Weights of a small transformer language model.
Size: 13 layers, width 128, MLP 320 SwiGLU, 3.24M parameters.
Architecture: RMSNorm before each block, untied embeddings.
Each number is 128 + 24 x the weight over its row's rms, rounded and kept within 0 to 255. Layers, rows and columns count from 0. Numbers have three digits each. The size before them is the row's rms in percent of the matrix's.

# gate: layer 7 MLP gate, 320x128, rms 0.225, rows 105-171, columns 0-63
# up: layer 7 MLP up, 320x128, rms 0.226, rows 105-171, columns 0-63
# down: layer 7 MLP down (transposed), 320x128, rms 0.2, rows 105-170, columns 0-63
gate105 097:125107121118129125135148117130142161154130172136132138105114166163164142143105145159073148147123124112147152123101119144107114133154136114157123128121127098128151144124147092166114201138087138
up105 096:141124126131166098140146147108138133174129107169101093117097128123173158121117139072122144112152131172128150101097127098078112136106131128115154112135109134113143118106135126179116164126129127
down105 094:096101103144124138155134088134148133082101126111139143128147136124137108171124107129164123153119123120140102089137138101108140098079184146088126147154147108115151119148142114114129087127166149
gate106 103:140156127169159116128150120101150131128112175106103130174151180130151134102127130122167139155126131116159133159139141120132125139142153130110178117070136124100133185134130121165116117124156141
up106 094:155128135126068120169120096115174144147142159095117109133135143187146134146096137132107130142124091118093162137118144164099132112118139111139089149103129141107123141126101092133080116173126102
down106 107:156109133160105107071088124153133109111134111132121121154156152099159092094109158097158170153138103151136078144138094113134110188140159136093140130121115084146100140119109145115152115125150144
gate107 094:129110120141084119111149135143138153085123131145141161135123172123104096181115085131156149135142167126122145137121110172107170130118089102113105162137127133122173108089093113114128135117071108
up107 104:099125102113108122118113147111094099200135162117118133138148128130142142145149145131105117091115136130152100108130144071147115042121105122131075106119145111136130110146143119086091075163158148
down107 108:108073075136136116132138097124126125118141157088105185160145138113104139160108138154143117112175112130118118140100102110127166152117121093140083101104121134153129122152127123109126157139138159
gate108 089:119084147125151121087132077093128089101147155101140175106106139127130183114124135092157159148147180110111111143120154179133097077141113145144150140132119095126143118103108142158100090150149145
up108 091:094167096138148113183118101191158145169084100143112123145184109126127067137121111143109120110107121128163112101125119113134131132110135106135155122100164174131119116111180128105139162095101099
down108 094:141128105136158071126109090158126117088156139182130169121144145155136096135101113136131097149145129074131142125096151105095116147144132128154133143109165154079153137154118108130111093116126130
gate109 098:153133131133153087139149138128137123127144127193153106120115149160118127123120145122120125095100165125071121123158112123143141115119164137177123110148097080084141133128152116169116135114119107
up109 102:168135136130108132106113157126168142136144128120149140142127116116137145105081135123103108136123097146121112118164150136106149131073096132138102095141131086101121124204141162119161124151125112
down109 100:118140135120109078133143125151133140140112097143144141168129128144104135114139137148127157142136128141092137170133155186109087133083133147121164143161103107118126140084099154153109106141167128
gate110 109:131118090146137139140159135151148118147186154124127135115162123131084128143135140116114163114118158161109102120142113111091155164096110188116116128138140111115126120164134107122103173167114145
up110 100:116163095053138131132096137102157144104110164100126124152079157095143093131136138144088159123131114113121124098104130145152129163132112106184102112117171118159143093127135142124098125104126132
down110 097:109139115089114198116163133142173117161117176129111134116122127133152157136146122115100135127142121084092146118133166100183108125150137129127151127165135088139089123105135134125181132139126105
gate111 093:141163090143091168119185131137132103127064089117128100121111120144127161114096135151106106090117134167162158121097131137152137149096097142119163164121126127139127062125127142090131141130106119
up111 094:137087147092125093122096126086133102170118102124135148141127113098139123125174106122166169103162092108113117079139116122156157131122137120122141111143125114129087137133146109119098116174120132
down111 097:127148136119160094113179178103156158104135139134125146155164140118117110150156113114142148095132069122120142096137157111090132146131133147141098123132181075089116157088114130136136143152114087
gate112 099:122107157137090091090131175101129126139138127138105164171123180118106116130143174123116163152120097083137095122115107138122153123094145140142103138133106097093143130096108139129158148109140145
up112 097:122137118116124106140113056076151148132110120155129122164152140154125146153118156122091129157131092122148145084130163098113098125095128136143106133143142112117147108124131155148143130128091144
down112 100:130115102124145155110099084130113127150123163166148118111147147142121130136117130101149131158097140115109137123103080113132178137141098123120163120124147118122170135138142144077175121086138138
gate113 103:145157153122132158137171149102082102144148130136122139152115150158141105166134145125117108109119109160131151098133170139093120105153106127119174123112139080133136139108143116084141093096117143
up113 102:149160158116115138111168111131163160099137120111157140158128070143131132089118173139157150109115133110170154145081091139123101102135100104126130124165110142119155140126119165135165137147147127
down113 102:176117129095114129169142168133091147126121111129136151140129116145107150075115126118124114103139128118202113145120168128133117104155132102151129135156134135097100072145139156137073132149127124
gate114 105:123084123148101107148153144112136054116151132129123125114117125101105137141144132149131100142077112118151136107103103126140121121102154085124079123128149063148142111103115141144103146115098125
up114 094:126148139138131121097140104121084122124121152160108154135082099144127134120072141138130168155150109165140150134112114127135151122128099159081141128171126095126129158156091163141077083138144114
down114 099:105160107142122101137190109151117095086182109115104101127117135155177149154128141100128104201155118115124120117133121105118121130124118120136132079116127128120133161112109152099088135103096140
gate115 093:155128102099115073117127155125137096148120149132140138140079135136134117100088146113139138118148126120108116165121132182072150185153103131137112096106110152073133147152115094101098128127173140
up115 096:130111135158107070139139125112138106106143113137108137182149126165118090149163100134139146107157121109150147148147131144111144145127115137116121109135119114097121156136110102140134160102128151
down115 092:115151094142075155137126120167105154152103120087082151136101104128136125156132156111136145142119145122192132089140110134154135120126128101117152120161124125143124093147100161154118129150080134
gate116 098:141153126156159149140150154138125118093167130122112121134119133155104152116105120108138166126156126125142145173114150151091126126105144154127091095133102145123073094164147128127154161148123115
up116 103:101123129135138066099126091182105136097103125131145119134096156094165139137150146127118102111154085132121110105109141150139120130155170158153126161147151111141124149120104130122136123113105108
down116 099:118119154122121197132161129093093109126088126106103119085130111122089110111125104117126138133151124119133116090113120076159162126144150118138146143135148149139100119153138115140137109119153179
gate117 101:124140055119128155127105151117149133134148160133157170134128138144133141125151134080142137124163087110125132157145119169159121145144087120138097104150125146125143102132120157145166175131121123
up117 104:100110138134113182118151117119153121126110117112162141136156129090176096144174169117127139129107131163150139159144149130131121153134129127131170107150168135165116115179125124125112125149128157
down117 104:140092146149120178125123129058140131171121148140111142127164117121155116128121097113128091153155161163128108109136144107140085159106124102140135114149137151098106124129138145151167139137146131
gate118 095:130117171122143173112142118172127083132168125143187115156125135125136106107120115074115138094098128094145120118115152119113124128136122118170135116137143103079099113148144120114074125146118105
up118 096:134121076131096135154176132119120111152112122119123130124172120096163147154115154148120139128119123153126126117119104124128088119085119111113154109107144142163081185106124130167147113133113142
down118 095:137117104170123092202158099116085101117107109111132173105097122152143098137118123137124160097158149148105117139173169123170117137091115137114148065156128165087123141141110132139128109128116090
gate119 091:141177139182129129141157149130133122145110115139162156168160117127129141174152125116123105110125123142144138125135100144136129099171152135171077138122120140136113156078172125121164117155113132
up119 090:162119145180136169130165137114102146166100089126179132128147158108131141141134111145108129126093120175154149132153116135114138129162153108173114098154101130128087113093112109097146117133109103
down119 088:118126105149122133156082142098159148173097151133121128113117128109098110106162153166165123133113116123103129106143132113161168144131132141086100171184130157120097148154123138160135173144108180
gate120 101:148124156166166143157128088121115141115088131140154134119138132143102160166065125138116144106135150115177096139095101115109129129130072145132091113152116122116177091104110117113139110099153127
up120 095:144155086114145134130133125144106126151094146113031147057137102092115129125080130121132130130136102133105162124123115123092143116134129155084104114100098137183163136103116135174101161140117134
down120 101:126104162093181131131138109097121137097120096116106148153112132103105137102107111168115130141127103128121131138151180056127132098132126117119123114099136183102154142083090135152155115162144109
gate121 093:147154131121175113107120154123131122116154165115157141107106124129136144125096102131105128143139133107159123126118136139148101192135169107139122121153151202179143166145110144160136108062162104
up121 094:139160126141148133113161076160103148105141126129157107085151175065127118124145138132156125107128134098140167110113139121138148166158143154123147098112135110197148153139122102128113126075163151
down121 094:138153149120105114129145141104135145155139136099193141125174120144153176168136161173112171118153109179129132143134112158151141143127135087135157188105103130097145130150095128100112182125123119
gate122 096:118155165130083110108100133103127116126088107156116148141104142147123184165081135117096156155149140116098158163132171062093117127117106092088105118106153137136117092101133126110117121119126102
up122 084:100132136153097125122122113116117128129075131156150153136102144124123170120071145101056140109117143131147148171141131088117132112112129104097075104116091135146146109103138125137132092083102116
down122 091:103103091112123140134141148102093173129144116158118121157086139141144185127113099166087091128127170097136123125138108169142129152119167119160129094104147145163137135112159176139105140128118166
gate123 101:099094137148111145101110089110130093130151091103135143092134121129105147163125182147143142119128120124117132130159163138126115109131137109106097099118146127136117097119083072109101090122164124
up123 109:096157110048114140152126167141111098151107140147101155162124135127124133083108133134172135109074156106149154153106109132133137133158160178143126112150171129147121134127114152112153143147150129
down123 106:132171070124124126140081137120151122125122128149095161106170128122159138117120146146108132130148087157131117084113130165134144130116170158141113114108111132172179171137123129104133133135127111
gate124 099:086088194131110127130116134109110119171184111131086087147124154145099119134094148129106100114163120156129145140132127129072156138119141099153121131089147150136129158110115116120169161133122173
up124 102:136141107171068144105137107158156125098134217148135142146136149111162123113100140100141128121115096130130117135116095124152086160137106120146164125105111108145091148128112161114138106126142147
down124 097:103114175118149117139149163119158123155140093115128155143152123112119106149155122149118136124094178146144099107161140149108111107140116120153156154127157165134166117143137113111143120096134092
gate125 090:134132154175120138133124139111123176102071122140134139165128113134115117127117117081137159133140130117098104096110176106103096150074150121157127090146138113140146145123122111122069128144107055
up125 109:126124107104126197155127116145089139135136169114127161120129117141093105122166102099130123126127157131134142157097121126123130112139140126111142090071123132104105153145113165120130145131153120
down125 109:143145117141113159144158173122103113150131118120162140150164106167163130078173123116131161138139106125167074125181130158152092126121111157106135105118098104133088145113114113113128122164161133
gate126 097:122163176146150121122126131149124109104133120141145123099109105115114105110161113152142111134128134107120122164167082113183130129100139147141136110106173103122110105133159142143104098105102089
up126 123:140125166128094148135125130128152112097106147150131124120119126103125105106118115174104092135162166085094115154151123115130111093129162109128126131087147130132149155127141166165133050139128143
down126 124:142143135142112157143142156137174140123137161125083141135116116126118085140156106186153107112173114084149103135139162110147128099125103105147122100123135120167149124119162162173118114133120138
gate127 105:153127184152122159138149129121116116101177160130123159170194114118118115119129116116128132131102095116104128146096118103124143116120111127133113140117129159131112137075131103147170175152142115
up127 105:128141122108132110179148103092113132172132167114111128138111158068158139092116145103111100119119147142083162151141141108141172135111167133133105150136166112177138132151116160092138080121135128
down127 105:130109075168154137114126081152107123094130127097129136109137154107052106115149115108130122130156134143158109135168103147095163098102117100126100161113159122093165131142108109085128131122081119
gate128 102:179118126139150087127134127084121094114126080086156112178126096106108149124125131158200157159100094107117170099122167127167115164142098112111141155142102145151137136128113122111119154178100118
up128 090:115159105166147130179133141194124114153145140157138132109163145159138119137142160110113143079121159118129114120092094130120092121088103127125120134167132136085090119114132124154111107120122110
down128 094:154136119133143095134103120161168070101145110099131100145132129088118157142136118140176144076131127105137142106142110164122097144148067124115116144107102133166118134140143127137100087130120116
gate129 101:160151139156118135096156110135090137124054097159107142152136137155178097111118110156137084090130105070127104161122125121149107123134131086149122132139147162082093122137137120091087122164135140
up129 104:137135124129110103099116107090144118123094141133124131122133125107137076131115131137123106178125151157137172180102149075115137077112102127115121168112150122172112154153124175148166100136133144
down129 093:186144139091147089155115141102122147156141139157178121146148138141135139131121128111196141127094154109097136105142111141113172112135119162114109138142103114115140124104124132101083093149112141
gate130 093:135146154109140110109137122126135088105142130150135126151136103182153179138116141114133134107116137114120114127125128129144118128091112107152152132142160151120109118088097103117151159079131119
up130 102:122128182091091102172115099134092176105154107186166145129130144116149162141136141127172130130112101118167152114120128151105150125152176115160137146142113131105142134130099119159124167116138155
down130 098:124143159098131125127149106124137153091134146170142125121150117118123137125185139109091162147140136103122173145134136137134126132117109134148094188164157170131139127163116117137144145151131112
gate131 098:146133143082129098099111128113122150105118121115114112138115141074115103108122118118144140117193146150159090137086126147139118121144167080158093113161176146117138140125156122164117114066133112
up131 102:110089094100124135114153099140122134131111142131134149116109137124145135136124183142142144140109083112120122134081122095097076130133147174097103111136096129132124088170155152095142113156129121
down131 104:123099121124129102108147156172139105098109094152130107182166155094106119132142112096151085118161114103108114124126125117146073120116132088156124140125164144129104136128089111141105174154135134
gate132 102:124148162147111098140112094100088126131138119131117102130167133126132126134153175101090121129124132128112112122143092166112144154128126114147127080188186175103099138136132169114130118139092118
up132 110:118177131138163116124133164129133128132092118148121148157135163108142135115120133129108105082094140110074151162125114134088182148126119115165159120125122109086148154131131116117110131158123093
down132 106:113111153092135108140107155064117130131128176146106140150066073122104160114107161135125150141102123103110145151100096100128143152085150115133153116161112145144150095129126113143132127129127108
gate133 099:136107113141091151100096146114153060068147104140178173102098103135105139149132076134148166119096137103140161100113097104162117132123065152080127103134098081091135135091180137134178119129125156
up133 102:144112110138140095126108131111113096135147120119081079113162144185099114147143124149151134111100152147137119147118139140115117128155125104126078143106138141134133117110111152117058072182131144
down133 099:125146067160126134116136140114118081145153108124124073140157114164150103154101123130127146129169135158154132142171134107172116124123121140122139151103100106140157124156102123143108146161091127
gate134 095:142155121110175115089172117177085129165133113122088106132151186113123125165121178141133141154129115118166120146119162152142094131147133173120163129134140110161138132128126143114141133125130143
up134 094:122136129146134127100130123148080152144156137131088112113096195114136118132127138150122140148109139147146138127107121125108084106165148183132115139139150107169134139150094172155137102114085143
down134 097:146129144179144116100144139152128145115143102134151137125094132097131105095156123140134131115129158138087133139146087129082146173103097112137136154137079093142159146094148173154133121115141125
gate135 099:127128163079145123113114132135165131095117123141114132158118114098126145157134109147120131137099129118138163097097138113115109121102158133145103106123110163105109134098144123106124082162146106
up135 101:110150151143179130126130119105121154155086123088140153116167114142172165138116134149122104105131119141145152114142121092152147106093098126114146154123174098098109132120122097136121089128136096
down135 102:159112118153125172111113109108121162119090102106167095158116109092141125147174133125115081150130105100111180080113127107105108095141155165090173164120122100124098140162115091127145128132113127
gate136 099:129144153163113121171143131151046091108150133144153146106098148110092163113117115135112102142149120109164162151111094125130122115132140118080141113131124128152118112110098122179103092145098089
up136 105:110166184122139111144141170137093111198093130144123133146137162132135104138139122130148143098077086142152146121102091113067121113112140127140151116123113123157126138140167091123092100141126131
down136 100:108146142074125157127103125138148120143131162136152112125160141168121137089115168101178144139135156138103142088165135109162105133151143092096129129123112112139139113141164123167127151116118093
gate137 109:138153164087136143111115128103086091103118153097101153122136135140124136095109107123107108158139109127197144121140146130135146096113111133158129136133119136139138120099167137115153094139144133
up137 110:143145089166116149134128141204161139121127107196114141137149132120113118109165181119135166100137129134110141156140124125091146143101143147177118094135107129150145163125121154112102110127153109
down137 102:125158123142129149084132118159125089094088116099143203126125140121119130147115106121126122117119110158130099117107130131147129125146121122165123151103119151102130057133162140123120075146131138
gate138 093:106135140105130118125163165129122080148096128160146096147151119093107125156135107171142130131127106165097161109150091175124164135127102118117123118115103145106118135113125159128129109143057104
up138 103:115129098066138131182114150111118102153078082120108151129141113112126107128133130153127123127136130133199127093131120152145095128151137088133107143178092147124159140147162140119136125147080137
down138 101:130142162121158113171139186113058115152086132093157128140129154170140138103148127174185130080165129168126120100124124107115101089137142130125109125145105149125174111076139173146140120152115095
gate139 097:123117138163145118130132100167125097107135134143110111130151104167165142089131114110111108100119107125070092179121124083134110129149164122103128119101147149173178126127130142151139062087115092
up139 099:160131136170135115157118156163117103113150115106108103123133114177111114101148100070115126121128174090131057176109098135146137111149137104096166115108118146127145114068117092120150145078109161
down139 098:160090114083103177151116130119085149103076123113092135145088136078108131140115099156115105141170104141081113129104101102162091112186101118144177131101101110107137146119136124101080158137138156
gate140 102:183122145163101127127113073159139118120106115119106133079119114129107160157143151119106119156141130098128108091106132145103144129158115163119098120102143127145130174113118104133110124151147144
up140 100:119120103144152138121140138147155153104154072182116121163172146138147154115110115142157169105170115115115145135146134130167141126136163097107152146177127159108135092098144137117152143108095121
down140 097:118143132097151120108151149117135133114140102134079088134147131101144139159147117132076101134141080116122098123136139130139158132176090148144128123129129148099108060118145133093099141128151196
gate141 104:114127117105146123137114138160129093075154143146128104148160144127117135124153175115141096124117119157130107126142154146142150171156161150103176116141124101171152130118067087077132136072086125
up141 111:135113167112097136125122130154118133145125145114144119126168118162120192074142176089091120147110134122135114092138133113142123107116187117132114116093144123154102163126085074081107094078129124
down141 104:186110135125121128119123123161149149121140099129159133149120131140098150124170129165073102133127095136156134157132140095129160119090144123138157115153160133193113117083096149099118143125137143
gate142 100:144127110154132105167149085214150143125175158135128114106144100154166123166108131109105105114113087110110106144130094120109128109155127170130143175120123106092128126147123148162134106104111129
up142 100:170087122141116132128158127178157122124105143150085121109117131152153130198121131146118164137138116127115131108174093112098130114103161143131133153136147113131078162143181136126119102130141124
down142 097:152127108104139168127093168124141126092098093135117138166089099082078120127132145169109086101156132114146142082136165146078131153107105121129082109136094119136145107091128163165093104079135176
gate143 099:130117129121149090119159130145134154098110152087148152130139123127164083101098137102153115108117137134129118114123098098130156132122108123138069117114181131130135106129138139105055159150138116
up143 105:136148149148151105134105157166141061129097117092160113153106086129091096149100159094134152162123137110098150105139169104120131134143142135122099136125168133103167163135157126183100141149103124
down143 109:126149160134165090105080153122121121150162076123150140124126114101116126154125115141129124135123171138148129107120117093071080152173109135183099116118132121193149128139138151101107080111124167
gate144 105:206064133113141122117159160101138110154186094103115138117127076160144141134133155147098112081146135142128145135159138113117144167100129145149112121148133154148140124135107145108120146154135108
up144 102:139115188069142147132117095166169106151127138128173128147106132124162168132130099104151115124153097129157115150162116151139146126151101151095117140182107128124146137146114100144124096169105184
down144 095:109114131112161135116111106131156135126126114111129109074134116140107143086147104127145085157130107122129127108141151111122152128122115072126094126117179121150083124131093113121170083133108119
gate145 101:171119146147150185169148144117125122095111131090097112146140136087125122141107156127095175134111140140103118096117152092146133107111114111123129157108120123132130124126130147114114155106096112
up145 092:145138131148146100093103141114082183113125113111138123113111150148154130110164121142098140129144130185120125116138148127083093152192134163161113144138168136105130168134082121101108163163149121
down145 093:127139109151156148128104157123138146154107126110140128121130087166148133113141143148105113097113135134135126113122153166151140133106114163093123204160114139049135105118134098135097112123114123
gate146 102:127146119096133123163108136097066138155146154097162124101103138141151088111120100130176109140154112173206143123125160131158102118139127161079138080120143137124112081104127091090143100160158172
up146 101:102138146116116160109146116126136162145108103146098121173129093153103171129174164146089128108127168100113134121144118127098138136152093134118143163149125131197113105180114122165134120063095093
down146 102:149196145121141108155113151078108116125139088109133166166102162099120146153116133122117095125136099158098079103162146142148141105148123136158129123148121109086118129129114158062097100123151146
gate147 092:105129158148146119173148132098162140134150095151101165119110120086144098125121102113170125151128104114151114104131133134138133112129132106110136100120132085147120108142144103077059132117160129
up147 094:169134117131097088107145098171149149140123169148135147107109160133102119119145111127149122122129128141148121123155128132136167106178124118090130117165137102143129164157145088129124113120175141
down147 102:117135061129187182115145125113149138100125109132129122100145136110118096152120116098094149137115109180127108073097095118164132076126162128152131118114111113156157127157130141106114158135133128
gate148 092:142116137136149155137169138107119122152098149136139125142148181146142155086108147152152122091153134142124115114103135117125116149109137128182116132096146130115119108143133097117090181112122114
up148 103:144111124142163127145133117113133101129111164130089100141156159144123174107118106124144145103131092110110144134148120105098107100130122126116146158099136136118103141115109140150090118113095145
down148 100:163147155130135132163095160129098163097121093135182134142155129133129103151103113099112138117100165106127123163150129099154101122139156115134144133127133076145142147131149142137119115147179115
gate149 101:137130137138157107182127136119131131131133076139152147107098155108140129127062111135123102141127112130139183153131083131116136149175131101097138138130112090122091115129164154117157139119132128
up149 096:111098110089186100111190136117103164110183083107164118103115130129184154124143116139132143081104123184151166146099095121110105107112142146099119102122138123161126138149146180158145109152117139
down149 093:171121151155138131132103136110127102123100133117139139185134074134063106146146151130100125138104145116155108204141124077171152155171127128080119149131157169075152150117103143154122147136102167
gate150 093:088105136110134142148137149114116126138094147112141085120127143126139155133087143084116131141145104136128124154162136127155119139136086081178108084112133113058118170119114122133105163131119094
up150 096:098137151133132135085107135132107134095120108136134097155098156121137093100132144107128110161148122120148077140164153096113115089088086151144155127140119141084094171113118122106113123189133126
down150 095:104123109116135128127143201107104142109135132134136140109165106169139155213098126116141199166093093123135145145131123146140138114108132135136148087130092096084127163118089143143110137134118101
gate151 096:140116142098185131129124136125139173121125108112137134109150103111139120098095124161160102148120130107138174134090109127120132112158119145141070138099113131166154151104101126132113132106118088
up151 099:142129129106088083121122129141128107171127123113116117142128149137132131075141147134132155113116139123132063084206136118125105168156107176108142112114123118070128137122100114151144128136097165
down151 100:164127140144079114167116146149155125126150118122139160107103160110116121118145151129123118141119145162151120097110138164153148147136098166144169111148148145058135131107107130128119133142127144
gate152 091:133138113155149118151105105128152122098148097149150138179106140109154132138075114163128153167145121105136158097160107134131172152156128167128151080132138111118164152121169121111161144129147143
up152 099:137141113113131077118094094162105061177117133144122167117193115099112135141172164107144131135183141071135129120147166104120114086133133132109109128153100154134123125136142159146105089088088156
down152 096:107134104107152099124170150145124135107118094143117089144099156136126161139100076111093165119120162146140167142124078125147155128127099165126097122113115097119149153121129106145173062116170095
gate153 102:126182124104141161146113086121118113111118154126110171137150102146097100141105141140142155110167143122108090147132119143120110096159133103135106113157109110130155132105136149079115095119081127
up153 099:157123124137136100158119129138119141125118124142142087116146132130100123136151098155097127167117174098103132111114052120147120112095107161127122131089138075116094155158158174144126117135156099
down153 098:224105124079146122136116119066111145166115106173121078130141135140106158105090125102121134139089101151133151183118149159145096108135124125120132149129148161127107109105171117143119143147112107
gate154 103:093114120103130148113153154096164144130168117106114117119137156115125102125151111140106109134092127130111159114138149097081130105158126154076119109116132137124140075104119121125108122143145107
up154 105:102121153133128142090130144132134139107106088150145117109125155099100141185117105137117118118116101117127128179118097142070126109135079105101164151116120119113149149175101084111089143136157055
down154 104:070098193141108151125121105113106099147114182110143149157146141108121126147134110159154125148089098101141142107124159130211165144179155118120106141126123148141164135142114121154123128135166123
gate155 102:115110122130138085121192123144111114173140136152088132164112146117166123148167104103096134117128141167144141129094166142108120159123180156144085130133165093147141102117161141135099109135131132
up155 090:135165145113083119145051149162133126115145119106124106136122149140087090092132127107130141090130139121152128129127080183155124133137085160110111128141098134098168123139134126132117124130158138
down155 092:114120163110115124148127152148139109113153117071141111157126149148088164080173099090106160164142148160139141167112118125139138115104122169108115107138135141097124101109157132082096142097140126
gate156 107:082131116141108141140166133126099121098094116119129138121111125138156133093164161087118135158100093070115156159124171115119097168119149144156141142121138116159138085111084131117124151147098112
up156 103:133131116103162126152127137106139118112108111153137123166106095130145132131096154120128101118095110101118094130087147105113103125113092129124161145110166180187110126127128134085168124131084164
down156 103:144125120105144081114103092140117121109146117125115163145144141077102127130123080148169118104143148098111075154107122144102122167101138147144154136153143145118110124129172143140181130121175089
gate157 096:076149162141120118158142138124155147112158143135139128080112145151171093110088133155125141139110127127092157104100128133170144147102133086121139093115132104159118106156111130112137157144122106
up157 104:136129105095131146157141202128119116086121078134166133153123102107112094135127153119130131095091154106123120146097090142120143109142138168135120109149149165120182094135124129107123111161151136
down157 104:116095144117140114095120130111106148112118119092125080109107085147143150119143134149113154097093105146158133152077173108145098178178115118121167136120126111092120122116132124147119172137149095
gate158 102:129083136077164146130155120120117120152117115139109128127142151132109145075111108112122166169167112099125084168098133119086105131110134173130158105129134107082126084134103145130125150098178110
up158 097:074132167130138114149154130110069134119121136120113138137148147151128128133161174142157150153153110121066155105165168137153154135087132106117125133128083076158102166098099164120131118101139132
down158 101:116134105174114087119133121141128185145078113102140092147160175123111172154151111123153164104121106149097146169164145106170120127148101095093176146146131134138100127145122131134133109127090149
gate159 106:170136179083120087122117153131103104125121098108129111121130126175128133112116126167161139102128187150119163141168160144132142113152144070124116097151121128131135112139154128152113117105128124
up159 113:105124110138104154147095122106142154075102149119127141133154118114117117142101110129152113182091126106124107088094061120175069157151131089102126116135161135142141161086152139142102133135148104
down159 100:141172117151146121106124120110133139133113135107172150096116157168097082146178103125142158160130124097115138113160124120109110129182113110127085106106124115130137125134152140154116062122131108
gate160 101:145133121143100129125125107131143091093137144107116168152122163187123117175127158150117118156154075089155101138113162151116150138115124091143100150052133145115117091102119132089108128148132125
up160 100:146152144155112149120114143123093144131112126163155124164169118138103131125144097127185118122111133177149068111160146134101135108160160142153156127169151127135119166145107105096134089124099148
down160 095:112169087127158173148112135131071101100123135155122155112174150158147128150085151142126151154116099129122161141115118127165133108148144183147135141131127112140149118121126109136132097132088144
gate161 101:129177142077131120087136107118135142125146117101115095115140110140130117127162147099133127115153094112137173104141133131109156119154144147156146049143123124125119139103127137180150127119122087
up161 100:120116141110161122120097139130111124159110142140127132084099155128080120101151072128103099112101111122124162107115147144133144140164124143128129124118124090169115127142147078175139168099134102
down161 102:131180118108139122154095154083118111106102131151124168119167164125142135114145101095139086139107136189101116126121128144122180171149096089096093164131098122138100142132110159110129166115116123
gate162 102:139113149161115109154100111109137142100130138146139155100148096129113153104091097158110116130156146116110126137139124127082133109119081160145196149098130089086150131084148107149092076114109130
up162 101:153122088153107103115132149099101128128123106091136142136116142126110115132143184157135120153116144137158090047124111134116125098108136158122103079113075121150127135122146145108152098145140149
down162 106:131090089122135146089118137129146122135119140098138122130098139113108125155155152127169130120191126127155093143127135150143106133115105079101107146139109132183109130154130158112157141112122144
gate163 100:164127134104082141161156116150101134097115134113141151128128071131117137123133091118118134141134105176077197099120110126123149156121115111135102127135126139184104104131139122116115109115136095
up163 095:181131101136134143088142125127191103136134089175125087126125138133176138148167158121100138117148137096134143128142145113130143162125138095089100120138132096125187148110135117166117126126088112
down163 097:088134146076115111097110146126141121129111118127095131134123120171089103143159124150152093112112132128155137110132141141178110103130095110094165053169176142172133131105151146109099131145131139
gate164 101:145160109134125137139142124164075119147161111115124125107108114118101054140147075167135128102127117110174151195109163138126107153139106121170122138149144114160144096110145101152144147117116122
up164 100:127118148147140143067102169120119148117138147090169130117133121076146127119107141157129142174091165115157110131143127149095129134133105111127150161176143123125141103159119098112129166134136088
down164 097:099155136133114126127152116121116158121135145149140090141153135133124114083134157102136112168109107090175122114113160115081130137127097092172103155137131128143133149121102139098122179093104129
gate165 097:119149157143148209124150112184142110102110124116173130115121094100116164132130120098082126140123165169101139128140146112103107167122126097152171131144184148174126134115167108123124135122122105
up165 088:063105119141121126129135112153157129115145115161168165113124128084132167158173100098118133168146144173132145121136170137172095101131095138115153142132135125156140112118163141157101143104147124
down165 094:123114130136126137137137133166115115100112134130129172193135138110196167113085161115129132143151098177109087100139097093141127158134103103066118123101143125147155159100128136108132122127127119
gate166 098:134112145099141132105080141130110144109151128123106139141089144134075126103146152137160136147105143103106111124117164104078161168115129122142142156102154161130129112127150139062080123113158145
up166 097:157144109168149109143141074117112178126102135110129140117151155110144126090149113101142117132180099171135095147105150146133146081085142135145101109159097092092103110136115117161151135125107105
down166 102:117130127123114132143089120115117166147190097132122105138127124158128110123169133133080134086141172127123136124113125138139101123159088123139110153150121168135191164094108137102123134140156107
gate167 106:187103148144165145113150147148099174140134114122141113138130100174119124156133162118109175148161127127161097081148173107129147095086127130103136096109154118106152176171146112138125106148122111
up167 118:117168125181169084114114117122146126143112124115063103161136104158139119132150152124132101118142150156106086167122102162105125068133161119161146155137091118168124128097109121093078190161120116
down167 103:157147138122182146118149136094057138119163107148133135134108127104146093116104144115107125148166145131151156124116129152111093092129161074144147148099082131158176115151120106153133122124130127
gate168 113:138108129146138108075121160125176082142097113153102080090112150095175132139102126084117161121140085150123108156138136147155101192142113129119155122152165157103126143136103120135106121089077112
up168 098:171117109129111159150118160159105123105127172127130143144125165144139124093147117095106127127125158132113115122126102129139100148160117056093109121148129128135116135099118112124137114115134134
down168 100:079124112122115121159165145171094122147114136163116128175139135108139140164122081099108111146141142079150134094168066131163110143145133128132148112107094123128127116140134166108118120096104127
gate169 105:141133103125145122128122148113172100130137110113103117053203108122120103099112095119105167121141140110127129129107107150154116131103156095151162115129127153142105118141124130114160181102126175
up169 108:108185157138145131142124144137096164160138143142133103186088084109134144142144133141154103124109129156093116143149132093139137113095074147109100103111109094103140119129133117111106128140084092
down169 105:125135148139132168146142135082119100074131104134112137105079185123106154124112135106121138142119153162136117113098172143162117114111121193130151110114154183089126115109150149131123126157116120
gate170 093:094125125113113128160128136128137123111107148101089180181118184121132102107129139127130084130123147116131156133121090141104108125136103128128121154134152127118105107125154090078133143160145080
up170 091:148143137118124139154126126102142137127059115120128161142114138168103097078120135123130119066142151094144131104151127144104102143121118092105116124136140118116088106119128057091134110154153094
down170 091:156113122117110132128115129151155171134109078084185077128139129090122106140150176109111158134121128157105132137131094111112143146130142164110114156109135169109149135158100164173144132150112160
gate171 088:109164128139115130147113154140144139116140135119115121131141085127125142147175121135146191103173103104087101148095166121131099115141108142152125140146124083098094105132117110132101171162137101
up171 084:156097160152123109134144100107125114107102125117116155128126151131138129102108130088106111154093150171126159117125083139130104127106156110107139107131126147118172155103133149133139124097092128